config = dict(
    num_hidden_layers=12,
    hidden_size=160,
    num_attention_heads=2,
    num_key_value_heads=2,
    head_dim=64,
    intermediate_size=448,
    vocab_size=8192,
    hidden_act='swiglu',
    norm='rmsnorm',
    norm_place='pre',
    norm_eps=1e-05,
    positions='rope',
    rope_theta=10000.0,
    rope_fraction=0.5,
    qk_norm=False,
    attn_scale=0.125,
    bias='all',
    tie_word_embeddings='early',
    parallel_block=True,
    extras=['some layers without attention', 'local attention windows', 'shifted keys', 'gated attention', 'value embeddings', 'hashed n-gram embeddings', 'a smear gate', 'an embedding shortcut', 'learned residual scales', 'capped logits'],
    init='uniform',
    init_std_qkv=0.0395,
    init_std_o=0.0,
    init_std_up=0.0395,
    init_std_down=0.0,
    optimizer='muon_variant',
    learning_rate=0.00128,
    lr_mult_down=2.0,
    beta1=0.93,
    lr_head=0.00967,
    max_grad_norm=2.0,
    warmup_steps=200,
    schedule='wsd',
    decay_fraction=0.553,
    decay_shape='pow',
    final_lr_fraction=0.05,
    batch_tokens=32768,
    max_seq_len=1024,
    doc_mask=True,
    train_tokens=277800000,
    max_steps=8478,
    dataset='wikipedia_en',
)
Each number is 500 + 40 x the weight over its row's rms, rounded and kept within 0 to 999. Layers, rows and columns count from 0. Numbers have three digits each. The size before them is the row's rms in percent of the matrix's.

# gate: layer 9 MLP gate, 448x160, rms 0.0597, rows 140-239, columns 80-119
# up: layer 9 MLP up, 448x160, rms 0.0626, rows 140-239, columns 80-119
# down: layer 9 MLP down (transposed), 448x160, rms 0.109, rows 140-239, columns 80-119
gate140 093:448440562522376501526495531473564478389535543494520547474456570473477545566506504524478528497534500544482535502494509535
up140 100:477495490588471457417518439624470543554468527528439479576530515536542450445413427474498453518470474441524480521487535431
down140 089:516477499452543513459468507533595490510542493576527503447499482535472510476561510551548585525531525520411481433459441564
gate141 099:467461599551489517491491496544526509562558458512533522448566517505502512501537479507467533468534517580470518457505475495
up141 098:467408495556478528507525561438499525581523523461503498503375519447475492437525539462440524545551483425556528527482507521
down141 097:441502490508470490495500479514482520565486539437543558508516533497534468522465542492504509539598502561473491469440531526
gate142 097:537489534531533529506421465471440512459484469566510478536500506541540480478514430523524528466545474519507457494573453541
up142 099:502474454486509423544560542518455451508477584570443438497463476551552484555511482445458538493451564516489446484512469501
down142 100:527420505471509455564570503453426448521539464450520476464512450461436507461538534500515446509465520526522515396510517442
gate143 089:522451474524491500534477459459550477491572489507404456495514482513569475447614506506467456507551458551549508466505545479
up143 092:489537544547553505523483568527504459503414474531514483468507546419474504436482437524487558471535576518488533463512396478
down143 097:459525451466501511477562529504475519604529438521491535450535441525486545495544521500491462552425592489476476520457545458
gate144 101:504501516455559474535513496489512493454549526506526467551507441485463529460509508496515543501527512601493535474480474523
up144 100:468468459502507545475500474471516548494435523472496497510440489450523534409545504458529414388463472506448524509422549489
down144 099:442503552507570506423483467488551487470498511471496469542538522465518488442461500466469473484497464494481673456511527563
gate145 111:457451548459545562479497475488557487483493495487519449521546532534491500505469541533465490551461517502492496555556564466
up145 110:463520442510420494451483417484538504482465500487535499524478507503455521515560444521525485464585505589566543459484475519
down145 105:534521525567493426548461506456525481445540473509530528505527524558491508467582566483494497437424531438494462491526442579
gate146 092:489429440546503497554539489458589500476504516460560424545560546526485511407463485508500471491543552405526514515521435476
up146 092:472530404601500447486499504453583446437465548431540510545468456472515509385529574411588409448488498414530502572487509547
down146 092:451535501473573522478496498472462525498477537467536520486496524550523472516518488512558547495484535498484543465490567525
gate147 100:504508523459549515501489508437472396483476425533548470506457512539487499558501531516509486518535464486477542519544460481
up147 106:482503505569451513527544532506536406473498560513633508534515514516538510523528557467516526490506541551468540614546514539
down147 103:473496508557488465496498471507612443506490495441498511537535538420498515521528535455546485425432518521522518516536456470
gate148 096:497433510565496461520514462494505542543487452457583518586495534494500516402502535484553520426516441559553543452479477562
up148 105:482517471376557536525495462497554478477510509513555512456438482522501574501537473490483540491526511495488527466486545490
down148 090:495498489575543511453527514533535440549467555473529486533543504512554482434553486484477524475484457502577496482511487455
gate149 100:506551527416471447488464512449610527461464451496462495464473527462468532431464491495491535398498534514435493498547499456
up149 097:484525511486470467554487534520592469568569562501527498540493501524490521432531512577430502500508542485412467474450509482
down149 113:542501521491507503460481507517421529435500578485511465429477458503450442565438510480581535524456441469588513559508444555
gate150 091:500497500551422570599492502477556453577478433564585460494525521462550493544502491505437541514547524457511460479551506499
up150 092:450523570489530498487529466573418504575521461504455539479501498571429428471462489407518476481587435605537521506461533465
down150 086:429453515531478514486500521466481515567527508515574470516455524492558549498471541499490488513472514431503532468509493497
gate151 105:524504575496482470501494556445525491568457410512513612569449600479556523554549523506526454537555548538463530492502567506
up151 103:519500466491574563500476489439547552515520487476493536466558507445498509521461550491524498518474532493486496460501514479
down151 108:513489465503453506499518532456498516453470522506429435421515442514527514438551473481465449554499472520583484496638548510
gate152 099:501490518466528500447483571519532530437505512435495489496511428485442493496515560450510470510502522535481584515459517577
up152 098:494483569472423532567505439532477506530501455486498463528438548495594525505490498540549516419442518503556470482483492488
down152 098:498539503502547483514497528578503487508540481464522462461500488396466541525531537560534594504495549422563457515506514465
gate153 106:480520517478491522435485429555472485507463528561562504440503426467505442505494432488560496464430519504459506575583454501
up153 103:535498550515469504479492545525493495502494471440427476575452531487497540453492463450507426475484449570505496603506481516
down153 105:575409524529486468437547622472495575510545457481448510514488560470478493493502463472487517439513528539454485516505519527
gate154 098:487502426472574502456523500465484410523529507443456468486511469455492572537560497530500496416526377433462518496514488508
up154 095:490572407499473458542501484551432548518537482518488492494563465510559430522500534553443500508484513468470440494434500512
down154 095:462461546426513499542490524486577525461477521494559471499542552544495492477540405527506474492491465536440450496441451541
gate155 099:440425508485487451581588470437515520602454535496519510505540506570475526519457522474530484486494484478547566522509479539
up155 104:447472471441517600558498512481553415542506522450548509529454530466528487472489510499452461534539470489472532505421479486
down155 094:503475464480469513477511490436536529573480495461500514458440507531483476495418543553533562448455448504511488531504489515
gate156 101:515473485418457486493455509478557546510469611549502512523480543496483529565518507535497465505570589541417476475464494490
up156 101:486545514479503526465520518467489562478522468436506458474423489507486461567541531508500397488488604563534497502524454488
down156 099:567473476492489450494513480534512476582515567419489478486470484520496370514475440513473551489535501486531505552489443482
gate157 099:490477473497505547464432547458494463527557403482533496502485494536531473495496562493578533464469526464488518509547475485
up157 090:524491420569508472497526511454542494488562469485435551475465498510470498461484422453533498511471540525506528454526482512
down157 096:564503512466505469410471515458490477440524486489619480464506520542573483460418555530545476476497455496441498499527473469
gate158 098:472452510604499510507454538481533441584482505503602491502493565470508443540495502501528467516562515556474538471520489436
up158 093:544521494478459468457476548517488458460469458472500495533559581483471441548431503548489458494438515573513505532505462540
down158 095:484505490506458548454514492508527541363531495501436536523496461501495499519483524447491507545486469468539485555479528477
gate159 104:501487530472535496506480450442536453501470479588503510490538454505462474459511480481526533493508544501506474516454485449
up159 100:500512510551510526529517508499433568523518478496539524506487442462431501531434462572456527560555526499484476542496507486
down159 105:534449502504492473507557497457501457526527547541541535453578472536517432546495517432588533556429525454532488542482485504
gate160 104:493536453481476482464487508504510470440499412500502456568483505499479509496515519489483496491513380452450503472590435515
up160 102:468471554453514521517492438480511497494547500439525504542510513463482486464491475510540508467465493567575489531465464438
down160 099:522493526555518509559493521481571535565466524490503455504505473564533491492527496578519555472490503441447410491425532524
gate161 092:522565524475592593511542487451474483529529603547577584507542526466429448529490437582456458512439457476488448528459459510
up161 097:495549531385453471468446473520504550517549540467523436514483594420490543495499453545474458521509524415513543479494454516
down161 099:573535512553529473486505500483450516570544523558463505489513463540476468461450497520539519544463500563528524482484464531
gate162 090:498482501457525536497515508418624469543540498442475569525482527454517550549501529489494518445475479544431552510497497504
up162 084:443525555492484550528499439536571485461515492497541603440496494476507583481517520515527516486469565487526469498471547560
down162 084:500479443482520560469478503419534444537512529470521476523534503516531520553512454477564568474495488484503509460520504507
gate163 101:465527560467536500513525505490545484489472493494519506439492525565491541440473496499507454467526461442466464497496531458
up163 107:540459506509539492443519586513477521501485551483536558520555556567558568491537568547566550568425515541518534468555414448
down163 105:503466473535464532436535473425494528482484517563542533504465542420507513512541479473474541444524501557549508544448479442
gate164 098:501507519523467499427441556498490462535469558558528435511489496500534489478547536518460423519495465534464478423511526431
up164 100:489538456431547513458537441532444465504439571553456460551488511523413495513499513471505466514464554445520465515526520458
down164 104:537470481476458465526457527515483512374479581512477522511492515443509483478546474519520467503445470519544483483531603508
gate165 106:508460554538507534539442475463522511515460531535505538494439558488477490530563520514541445551453467525471532482581507551
up165 108:499436462424423485517570503530534533465542476497522536555490498487454506496447499537512487443450550541509478500527496494
down165 109:536504474524578465517502464466457502499507470496563527456460559518528548463559502495500483539518520490486429509528489490
gate166 101:495525498492479536516509549529447494471495464408487475461438595443502467507466547526466551523491424464493487532469494507
up166 100:436564477530491413519494571554492541511503530467540490494540495554502490497482533486541542516538520499487487455521525554
down166 096:501528511540501476585502546519525484436591467521550498537404542548531499553544547381475449538490498419436561493475513430
gate167 090:509524490511536504395494529479511420523474472479505498441525530468530488574492471472516453478588468484492570582478521501
up167 098:509502506519493495551578523457535544537509505547495509473496473493473581507432465481471516455508514416473488543437504539
down167 092:402503544459496504534508536503546466556528470533495557548454525483562479560499527511567515524416451507528529503521520491
gate168 104:523489616514489542459439487502532503460489471494569426505453540564536459555539538451557519591453479542507490579447514517
up168 103:447516493562429535554481496479565475503509450542551523496554433494492442466528513540539488467498557453460549502508397519
down168 109:453516435534498431481485511461589581534534491482557558487440487403501485422521488461513551467489498552477469464487514494
gate169 101:482450510503522513478558452535487546520537511565511488506574461521596483481519524518513535504558494406509499489545534528
up169 102:513471518556500514425445544498552462505554499471462478539493523498456458449508520562476533527530545449459414481510492538
down169 094:484450508499477507495519472496457515502490436479515472536463510476554496519508512451462458504490460518534604461421533437
gate170 097:440497460518504477489509525497491528513421504509542437458560515520432523500470472454486524488519442516555492544502520538
up170 100:488470529497463549506551534516510504533486585463492474593506478504572563554524486508538504475440512445490450481466470516
down170 101:542445538461512473510491483495502523528503525447485539433476454523564490508532523492388509508518509512523504556510500479
gate171 098:560460488534531483496491528553460536527481447495503539491463457470502432571473432477465581423534444461527481461525506508
up171 099:460560480426573474495544519512508391484452473507515553522562561501488477509546459534495459493471503552442463468445492467
down171 097:562515475503537569522476512464523491502485590460432536463510474528412538516549515528555517536519556447509478499502527447
gate172 106:502504433464470489483570421461525530452523551439552420523558567567458495474423513543489488466448467476490511533474499464
up172 104:432515503461483517545476462552426525519540501512513503489498472531494471498467456556457512543461524518433446498459474456
down172 108:541453556508471523513459470461494500565521425438496592543480471453460462460508541460504472589518529494538454545516486470
gate173 103:490543507481537573519554544562421532520460524450512450531525507570443501543516547476460528560477467547550617511462449498
up173 112:431488457557505535532525503469503538567527586499507413498434542561517548457506495527435458513494479450558535530493477490
down173 104:514504504557473485483504509493476518594481496543550521486522570470485534433546503481508494465522531507464467448524466545
gate174 098:421460567521532480533459539546477485491523411516451521474503489569486480485480516520484513490499457507442459486482534532
up174 107:547491415480478505485513506497564521511452488511498533524473473453513451468485422546511479492473516395485495529520519467
down174 108:520458508514484482449523542489499551467555480518527483507510452539514471464508513489507478469627546463507484552436487471
gate175 107:454428430504551560510525452603513493563518517546549473557483470527417505532525509481491559529423530535481544521463463473
up175 098:511538529580479559454503532485529451426457456544478509490503551484496543473601520510485448530489563532510507488538536467
down175 107:503509523493572531440505534531526544445485498524424474492462506482480491418536473509463538525519558516489424469593523538
gate176 091:577541476492484463519536504506452496492538460561434465551558557530476511517500514497493509568482465482452516551410583509
up176 095:473472393512535535508502482555527552543468478577402475490542540443503483533495488451558445552526473510498542505497540478
down176 092:529466457462499497457510489428416460512467537531488473489446522515512575471467452527461510461451502490462428554487472487
gate177 100:471456581547582516485436586517518468475480569447459476472520381491468510493525511501488528464603396526442544507458542557
up177 103:494480519488469471601417598486510516473431568444473440517497457464545523472585571452487481445541433582456498543502526499
down177 101:448474459527514503564478551466518482497506580455492509518469497537520437469435483505533517486518481495490532566469474497
gate178 085:497475438536410447469522505465553480416434493493470421476504453431535456526554491497515502509459530530535516431488476540
up178 091:521517515486502544563467495494530524478503477502501437503493496581467458528498484536523452439498454562411468492509549531
down178 093:494484574460530465480474515527509526542517527556456524555493484487533492505488531491466514449494479468527545554467499514
gate179 092:501465502512564447440468464488581470443464525455582407465508522484456532443481461478491581484516469541505479556516479484
up179 094:443482449472586528503552538478430505471452458498523616532445480446537516545478455509481491489520496437531504533469498436
down179 087:515498522550535499517422501469504525564485498496446477519528527419451463528450464481520441536506500499513540502524501466
gate180 104:406499557478491516506496583464516404472506507517466449478505484472411445494389497460553476443556459506509499502464482517
up180 098:494540522506503478470464519472475536501518496565440534427439551516490573567536506499491484549400540446486511459547474573
down180 101:513483522510467519481477441442474500571506456512480491577491507478518478506509515514567570505516456542526510501470525445
gate181 098:496494514571519579543452500530475438515549584368394480519502483463510520530509538429507502520453519546540477486474517458
up181 108:514483449503521515456536490481503488500493508550559520477504401453543524624454541524459575432494487488457499514534469555
down181 102:495442497555515480489532429551520480505481458579585474500513416534408529557550473508483509483562442582436473491519500511
gate182 108:466544469539534463577480461462501561514508478477479404499470404488514473518534509537489549473535446527478531502427529429
up182 104:574512534498511514484455448523502506469485514470519522483563534524453518514454496516544421520485581551558498529490511554
down182 100:511508491517469475499433529496439523487529549498567525516534521522476500556510512466484452509487508420564476495519491431
gate183 097:521507487574537478513552557576516482490505449529492566428464433493515526503524476522501507460533512539571497472475496435
up183 096:498504448457552535484465485475456542483543524511483488515556467514482526481503515465482482540502596507533515382491544453
down183 100:414526485472484459478487533493514473501525527482483518528558547541539548531421479542542495546491496470537469457475489549
gate184 104:465515526503477568527492591506494502509409554514476481481532526474493468442466474417494464521488464482483489497462529500
up184 103:494445477513461503440486470497543506545451528505538496549487485517490583534488490532478485519463438473491474459542496534
down184 110:508524499503495559527536456484544485504455505547494410570462519533517513514464496546511484448447431440444480456453492508
gate185 091:497456532456434509545513468481505416504470465498482545536447594486556553515555513567495474472513578525470524533507504494
up185 086:512462584504465500472506544507530429486548467534543515516486516491514546480468489483493448485528403521450507395504493472
down185 095:562472483477529452438453463555494508461498522439506449506471483482530463510539530438465545451479510412514487552544527489
gate186 102:399465457464528509510494497419471528434451474435374538517516552538532526486516482538486448432486495502516440498512452429
up186 104:547447512569481498516491514472539503550467519447471486546386455493566435438497534524531480467494483510541547458456473463
down186 107:520495494522513538443530485494512549475467480518477511548475491556513493445525499464549487407514513505592534462503450473
gate187 104:519551508562474488503375533533580479484591503500455499499532484533552461557507530495555532437577494554500454486503513458
up187 095:401507531463494485449530494460517403486491455489472457525494511516444522530514533568457447535542485476415546557533537498
down187 096:574554525512514453525515485518486556529519518496507447449462468414503448531517500498474530540520522471500487468531495531
gate188 105:468465529544487553534524531500498442509549495454529517546462533504526375508513506470497456587465443429548529510502500482
up188 110:541503493544507476528517495509467499454472514472464514532514500504522532562512451528445471503541490514484477503491544495
down188 098:465506522454460460435483523497469498419527512474444494535529469468503559592576465526526543461496455521511533490541460529
gate189 100:555552424476471491532523555526496511480447413488441516466532503491537460519488564467580444476530534473569535523591532448
up189 103:472460552523519418548488515495433575520604464478389499419468519421538481409573567434504469493504511413425463483529451517
down189 098:573481518498448460481486470541568465488471491486453515600529511477554493500567532441485513497504526514444561429517410494
gate190 100:494449511529585570467487495456537467461509527493574523485476463437540534519500490523455500547491513495599534421526488528
up190 100:545567523517529501542479467491545434550450533496550503524473494516556520539518443605489511453490490446473521459447477539
down190 099:526485473521526555518394494518499487502529535470541532505492501553482527518510455520488472473485472485506458461453466518
gate191 122:427464439497500485571504473520543585507485535485481427524499455563538491474556524544531574549511508460589439485572496587
up191 106:545507512500485514443509496459518409458453416537539560494459553485513527407543538562510457482503450523430461447480482503
down191 099:581537570457515476507424530517484517426522463514461518447522548512395437537546471497569440537489501522531524477510462470
gate192 094:511489520417515522496505455406530467485537526496498543546415494495529478486472416485502507456484515439537566489531502478
up192 109:479541519471466512586492490495480408527510554498487548457553481478484529548491540493527549512481493531494474565501530481
down192 104:490514489466565490491437515508518519546477537509536509521436554522469450496537481455459507558528531482516517463545491494
gate193 094:507474537554537483456437467519463471503492464493522583603511432474452504483501504500510500513486503497380531508449490450
up193 097:531515489466542500582445437429515458475544536546500520492537439431486473556492476502518565459452565498512466533511502544
down193 097:545453494566530486507527501496554450457543552498508449559519460460527499548508426472496542541487548560451539472440432455
gate194 106:446486488496486517472472485505519545546542480535486509419523547555500463537550455502516580454540598539534444434523506513
up194 106:508418459480498447509458517500500514444547538533467476487428526508561520536484479481414537428469512534432452522587502450
down194 102:505477465565515535526506471504507526547495455490469527480442507490534554478534487564499570473459504563547552505461450519
gate195 105:441485523475532478520508552497545507516538508493438452447507443558485501493539452508511522452378514526469529550520506483
up195 108:469519515551512484516479443459484477500460509441547468484544524565445484568518492542512506442509459490574502455477484464
down195 108:462484576445485527543482456463574454511515487462479423474548567519492475580433588538465560512508467515451485528453503509
gate196 091:479511479509534505513476550533477434558493527425481516500527431484438433515565505535533536515523425481451547493528466519
up196 097:501532460543534445464570463475503520570557494502486467494494461471485452489564519544498391564458534496427412555518545508
down196 098:513507471496538541542489474498482498476423483437536471569487582529448561512488510430530483504503465532576502483495521540
gate197 115:509453571570586488541454424458484528520511516563513484531544520535483494507571561537511483478597450527498486460519519560
up197 110:560467565564534468464558569507518524555472531473545544547476514477470555512482482523462504483453519542487552551412533477
down197 101:445497522487427434529515538523472498526507504441511456559516479514513417442470539513437560559441459569540498508495458514
gate198 101:420511489571511493388545530482563538615481487546470557479530497506548509486471483531518492467492543526597577505497522413
up198 106:500558489408459535586521525424467521494495569535528527495475509463501526503488469513539431485580550510431523497517533465
down198 104:550438446510550523454529518474496543465572544547482468541510449499486555555488463477467452484446517437521474483487595506
gate199 108:501531564447442514564557488535473540463478424584466486485463540552513473494545548568441505470448477532517534494477528483
up199 102:558444431419526460508502486495503503497478535472574474516494479495456486533459578484569512521477496543516528550514480577
down199 102:547542532492469512533472519483559479467526541504596490560502520408443554512467454484491494494465473471529494495453505423
gate200 093:457495541456527567505484560556486477498478543460511425562475536508501553373489512459557517553562494535515551520512532471
up200 093:496556532477423512504493477493505567536486532497605437501521496530493494454434488558475508522420525449459467528518526492
down200 097:467457455546471491387594493483482448521468509498438457582471535487570622513519465587489537471512464500512534501418468511
gate201 092:444470507487531495419549517510445519438495491470475481418483453545504483547488513438482491492521532445491492482446469494
up201 097:536595450503472468490432513523491528534491476465502430467440493494534524468458513530454455522531468500474467524499503489
down201 101:499474497523553554556516511521525501502476507539514509523430486485490556500566519427627502457527449454467468496402505525
gate202 097:503413605464546541478492532530504522496462504545550441474553471468446547554492506484511512462618401427501445441491413558
up202 094:482424521571484570473473557557467538459501538529565474457516473500503553523521455500529512513562457528530445564462529479
down202 104:423470608470497472485572527502584463441501489487553534431543430424512550562527523497470537514522435445548524437466512479
gate203 099:445526487463466530513536449452565530449549510488499543535464470457484527454604528567532528450560473554536531524436434488
up203 107:509427514517487416495452518532499456521513475507546486566546470505539541567494505523383502495457467486456454514499516494
down203 110:480500478532540467492453542539484491460503481457491432489486584537489502530490469544534485494508484552436539478478475477
gate204 110:453459514487561584544512464426498553512531483452496383490622480537445497522517455490484507534463507552426530467473504481
up204 107:511463576597528510523499452528473556503527482486515493482500477522497559582577557544463480500511467525530522512533475505
down204 110:468448532424542505461465530410556502526474499517495540439520504541485535511500487488489433483464506512503402502429480492
gate205 104:472495528461555472498586487511493519460543479493480503510584491514463498463503480473421526508502463504502457523569527523
up205 103:448433496515469527552504470520531613527536462495479506485492531480529534528569538458465515478470544460500497481485503452
down205 107:529474461504499486514461492508545552529607519513465528420496462471530482571489478543493533485476561522508477495502534481
gate206 102:507444486528502545494486551493495536504484533432463488495535547458514449503597454524480509485546473528495420401502487536
up206 100:543491465550537511543451446464541433502552499576511482448501505475464547477468501516491523561500504541494488549523389421
down206 098:449505441432507462471562446528505494647552486512507499446489488555488552495448601447453456501570495497504496540538486443
gate207 099:489458468556469538483513477456521470500479504557562443482559458475519531460536523435562498534486500519484499538486497522
up207 096:453554544464467489456505562462439533438520433498536454499473483520563464542475579514525475472475533476408499550532524511
down207 097:500489532483480474500469549573449486425557505464453481516462520495411458485523489550483470466524506479469491477532506484
gate208 095:552565544459474446492419478506492535528487509539441482469448495501438471536506492456502533514469507516524556498486544529
up208 099:473460443494528477533543507427478568502482459469557493489510551493471488485543484550488508544597479504549462555485499536
down208 099:519458556524547476461575481445527502509509545510488496459497521521495431455484515511509492493513469481497497555511515512
gate209 100:552560454536521487459525552441459476441549445491472487490512510465492537518495496481495458487472465539510485478600458508
up209 096:460510548529456477482562522564483476560485465505491494512550488504495452464511478503471478544558412490528515477449565496
down209 105:589508545513496487453497523520451477458485522525484436499429503491473447540454548487529503497486491481568510547468532449
gate210 106:497515528489588478542488550498509521462485468464500490492428451466437512453458519472471534584476478461424504548488489504
up210 109:511528531498557585519483456540435508527486563408455519480440557484477463461487525568492524500475487483558482493420521526
down210 108:480504523516556495476502440469508487547477549432487528432445542479475539537491534494526594457473435542503494464550497416
gate211 099:452525449524490442507497504530536520440550544518517510490478591526481525504479534552450544462484517546472476484492495453
up211 102:506581498499450507510559463504524529478536495518547508550486507556492546449504607502492557469555559544482494500485482485
down211 108:493525443488454485452494532510466469479525521542562565474444501466537537522433557501500567474481520504508499537501551525
gate212 098:509474538465528438498512478521479463505526472619556570510536550505460451534504478494491522484477529584492520496591538479
up212 097:482538497548506521458527505536542466490494491518546521503418505498548418561461566553494576480511443500488499481545437487
down212 103:467547513556518491501487478560532527428527452407545458469458514463444472465499542554470516503443579491490552497498479476
gate213 093:460479470511485503547533517466543446572540505537533482483526486490508453482496548509546534499508462539464477456525566455
up213 115:556552524469512451559558587515467520490502531428514507455508498450542520493491479507432499511552486498512598558440499461
down213 115:529511469518560437517549502520476563541504549533502483533525462449552458425490497510480473581513449548385514492446446487
gate214 104:452456431436514497416529519529502436519602500516503441479548503480490480597501451462520485465487506558553486462493478499
up214 100:506512517512479479459578536495457461521521478510481542488524489489580509583446438532516485471515544475524496481472479462
down214 104:502478479506554501488523569517478565515472542498527473481519473472540459533526430484492506498463420556461477475491478542
gate215 103:485567450491551476516548474464557523499500549528443499429510514475557552507483418520454482467463503510521509448495514433
up215 100:494511522506515480465469535526535460459505496474534498501486460519450472531517505447509502512518498536432512578504410529
down215 106:489504610500516560470487521560502513616503536560514517457467479494474471526511516533490483495473468525508412520496492557
gate216 100:471503479460456540472483515473528455438450465491503491427506504475482468493559528537519457530551462511471553511520520487
up216 101:538543447524552503577441509477507503508490466469513545581526503593515513470523545455507483488528482493492483473444428502
down216 110:548464498471490568483521499514587504455486448447538516476461452477483479504497530487505484463576521521487486499477472465
gate217 102:502487462523494508477519561482462512516463447549496462486542560529481482508408472466505570494509481546505496503444513520
up217 098:469463453521498463475451606461483466532507565473431522464453542527511449554426505421544502525515450528476462490483600546
down217 100:509535588527522455453586527446535463525464480554455504499496479509553462510536458521564559493506478551465498504530441477
gate218 108:462488501458546549496556450521542435511484481421423568541533469519493506484580495545488435528524424508569528451550470512
up218 108:515558504444484491453485558469443558425483610513512505508531523490493543488497489507485529454410515523421514520484510480
down218 104:368490472498518482495513526513430500497498521497470552544454523543498575492479463474458554508488468509473484549402507463
gate219 099:503474494549525535547493578477485476571541485505516536595470497515462449546473512513522522526454504427455494531499458420
up219 092:494513548515435496491490510404576500507586542507504522587448483434431490546548524497518524534463558497493506518481472462
down219 096:509510531474469435481507482493482483521462481518432505530469513542532470459563476519520514525468492433526467438510519540
gate220 098:488491478512491536449516521533524561610536527480471470513529487502437482439516518557464511498492479519517523548498497529
up220 098:506524492481464550475555503491508448445511423560532540465485533537522537485599457482480469491513509591495476519460461502
down220 098:559474454500613470455476430507512522438530523471450409467511531521495517543475429547513480461582564506517516483451464520
gate221 101:476566555501572489516444528592533498559556517499512494547522467472533507488530453489580485534495534515494506503522484492
up221 103:485557491542488515493453468548594466556513544459508459504535502485563433522506523549508476615491470479578509454516482478
down221 097:475470466494492553438531524491447490617458485527538543404493410467497507479530541458514438507445461460517508476519462429
gate222 099:499547425468563496466495495458570464527465543494529451501504508438415482448508486529460519482532538550423466557520477470
up222 095:460508516502519525500478490519456418478506495554526498522464500576490471452498543482441512553467501506485481528409479458
down222 092:470546516510500458518468507483479503395506485486511450508461541512526466432507538504545527525505534548508514473512541487
gate223 099:480524536525440522490493492544442504493402471442512521460431483442574529474486463459545534504514510503472581561525579434
up223 104:530499567481584539558517447483437507448470402516514499538413565461516501474440447532401539512550505519515501544461467533
down223 104:561550476489520438537553528523483507538505489453481479479505500466515607404490484460559441568488538547493482454569586416
gate224 099:441512453459493463569508485478489502486440558501477444496467466479556457512504554504563520489542468545412402503469506529
up224 098:515500554503496455439500510523549430517515557556522504520499461468576435478532495541464426563478504525459443480485499449
down224 098:427427520550499503473545452408455510594501491499564506493469510524513453526482491511518531489463486516511497460531486527
gate225 097:491532534501418487418491442541488522489489483523531514578483488531502515485467533522503487536513498436517479479480490527
up225 092:525450593512457571463445495516507494515477539515482583503469480447429537509494578455527564516503545504564443494506459439
down225 093:535482477497434511533537510561479432528584505450469427506460482511460525485483513540537464476504508600557459470444504589
gate226 082:522523440537555627535509475494561435553483512474483492496472487488529470544447575459506543466516544555468549502512540466
up226 095:516550521528446523522602492477518482537468513477478484542485512529466390523512507510560485513430491476501517479525405555
down226 089:486526504485525471528456471518536494598525536495520478444479467454530544505472513538439496492496516562489522491551590470
gate227 097:490508478477491473508522471508529510419523539554487448515573453474503482479520488484433433431520453576539522491473550475
up227 095:518504556478478472461450451453479477547519494499551427449524493486557519494442475464485493467491461562530477398447453470
down227 103:555537471399529475449472469476504503587565539524473455504518530541440530448503552534515501502415482498509455506453516426
gate228 099:490488527399531549509505474549510556526427470508448511479542511482541544499544470535627489496495520497436486434495515530
up228 095:521514531536455431559534541533562491524524490470496478496502534475510456484474531457489431544509444509442433561465509463
down228 097:464486483483529548443574529491432465587504479589472537562487483546471480523484522602570526439489532479537528454500513462
gate229 107:495419391493426494534478500499506584475499501481464537504513514545489515493488506482506527443526487482520565495524445466
up229 105:530466540569531532494582545463513523541409484405457440440525512486521420538539547525444511542531496500567549484462520442
down229 101:454514569497526539488461458506539505376513472534455417470523485472460502479521461488526547583498430435476490507539512494
gate230 110:526512520438578475484483473497488503538543455487571483507505609489478578548536441463475526466489538553450550498522459529
up230 105:452464504495554511494463431464494529479444518552441594480451511506482458548499504463558517563559532451518495528546458460
down230 096:468502549550546511535466489439474504549475526547505505460477534472476562578512476558542499484563560444555502543557505549
gate231 102:525510430448471456517470609524438516524495533497496459564443443443486470472555464447471516588519508548496526500475507592
up231 099:508463501487533482504490559518487530533480590504564501498508446497511457550459486456529442478553557488516555520541490552
down231 105:494473540519540488492538488508580536513536487506482467452551540451494497532492488491599396527556446540545474515478490484
gate232 096:551577505467577441472416505514501534523504553491477515462520547481521523570528506521501539447500442515508531494519513478
up232 096:459489481511468502573495487569532515508465467442522474433581545499568531481446501531492543537507486398563554553507578522
down232 092:553536482483494543542529524465493483507425493538478468492424525557464509472479466503480504499502481480597572468489461480
gate233 096:505412522609484455517470469593461510489533541552500534525575492453449532470505496576489513468529555514481532435534498491
up233 092:482478442588514517479437541503541525515577456538449560545505420511520496512496468450527516553495539446551439509485445475
down233 097:497509514501528452449426513509479560423521539479443480558525498477526496507478477536505462515528520465541443479548539563
gate234 104:505488515508512508490517407490499556514463465533566458608536457522459517493521480518520449583457541521504483486534523519
up234 095:521431486565506616413467505520465507550528467482477449456533532507478526476476544510431487519444495525453551505462479450
down234 095:501544535469490558492501476447527514542568494456559501554472491479596514488492495487443500467460503434534536512474454508
gate235 096:496468458529459421498531513500493539525447489508555499538535492486494515542522515428471436502536460521418408541493527438
up235 106:499433456464437500525500516517507484486560509455499535382435529460458562492481515456487504483497467527574518585532503503
down235 103:579485569515554440492513484517421462499455531489435484494517490541492489538467479533515450478468474457385547540524456507
gate236 100:428471531428475517527554460572535506526488544521511557527561452482601559446492495557531511477469473489487459498543534516
up236 099:453515507481489525592572489552482574495490415493531491481545441492492408597470443429466455496586525486505532500469421535
down236 103:455485536439489507446525490473594469487505508521482559556474483482578505519465559552449453475522486507475522513535514476
gate237 099:487406478510522482509533530566496502421460432465501503545510476495541482516610473475548504497520571487403541566552475460
up237 105:461480548477519511521512547532447522530485427547451497503508479448594425588500511498530465487454515496575560384479572492
down237 102:474466547444527438501485518507557491478521532509523554455501560493494462489569534549488507471479455476509509456497522469
gate238 093:483429457521519495512489558414507468448509480530490428471500578477477497535527514509504431458534497501471509558582555504
up238 092:556451500491533576433523533532518447472493506506609484465488441479442465478497491509537510509536522522523535498511517491
down238 093:446484503456491478452462554456522517521549494491450426520448550514557484526507544535494459477488501509472476516544555473
gate239 094:479466431491511532528497504480551493453547598470576549503461468474515491556541520565486549435538537464558461508503523510
up239 099:561473469426510371517486529456488544506514524451478492555464439487562501512475543464563500494473545526473444552515490480
down239 094:526482493517484525560505534485483444432519530505517440479477523551420495512533500456450492494474533465542462489574565450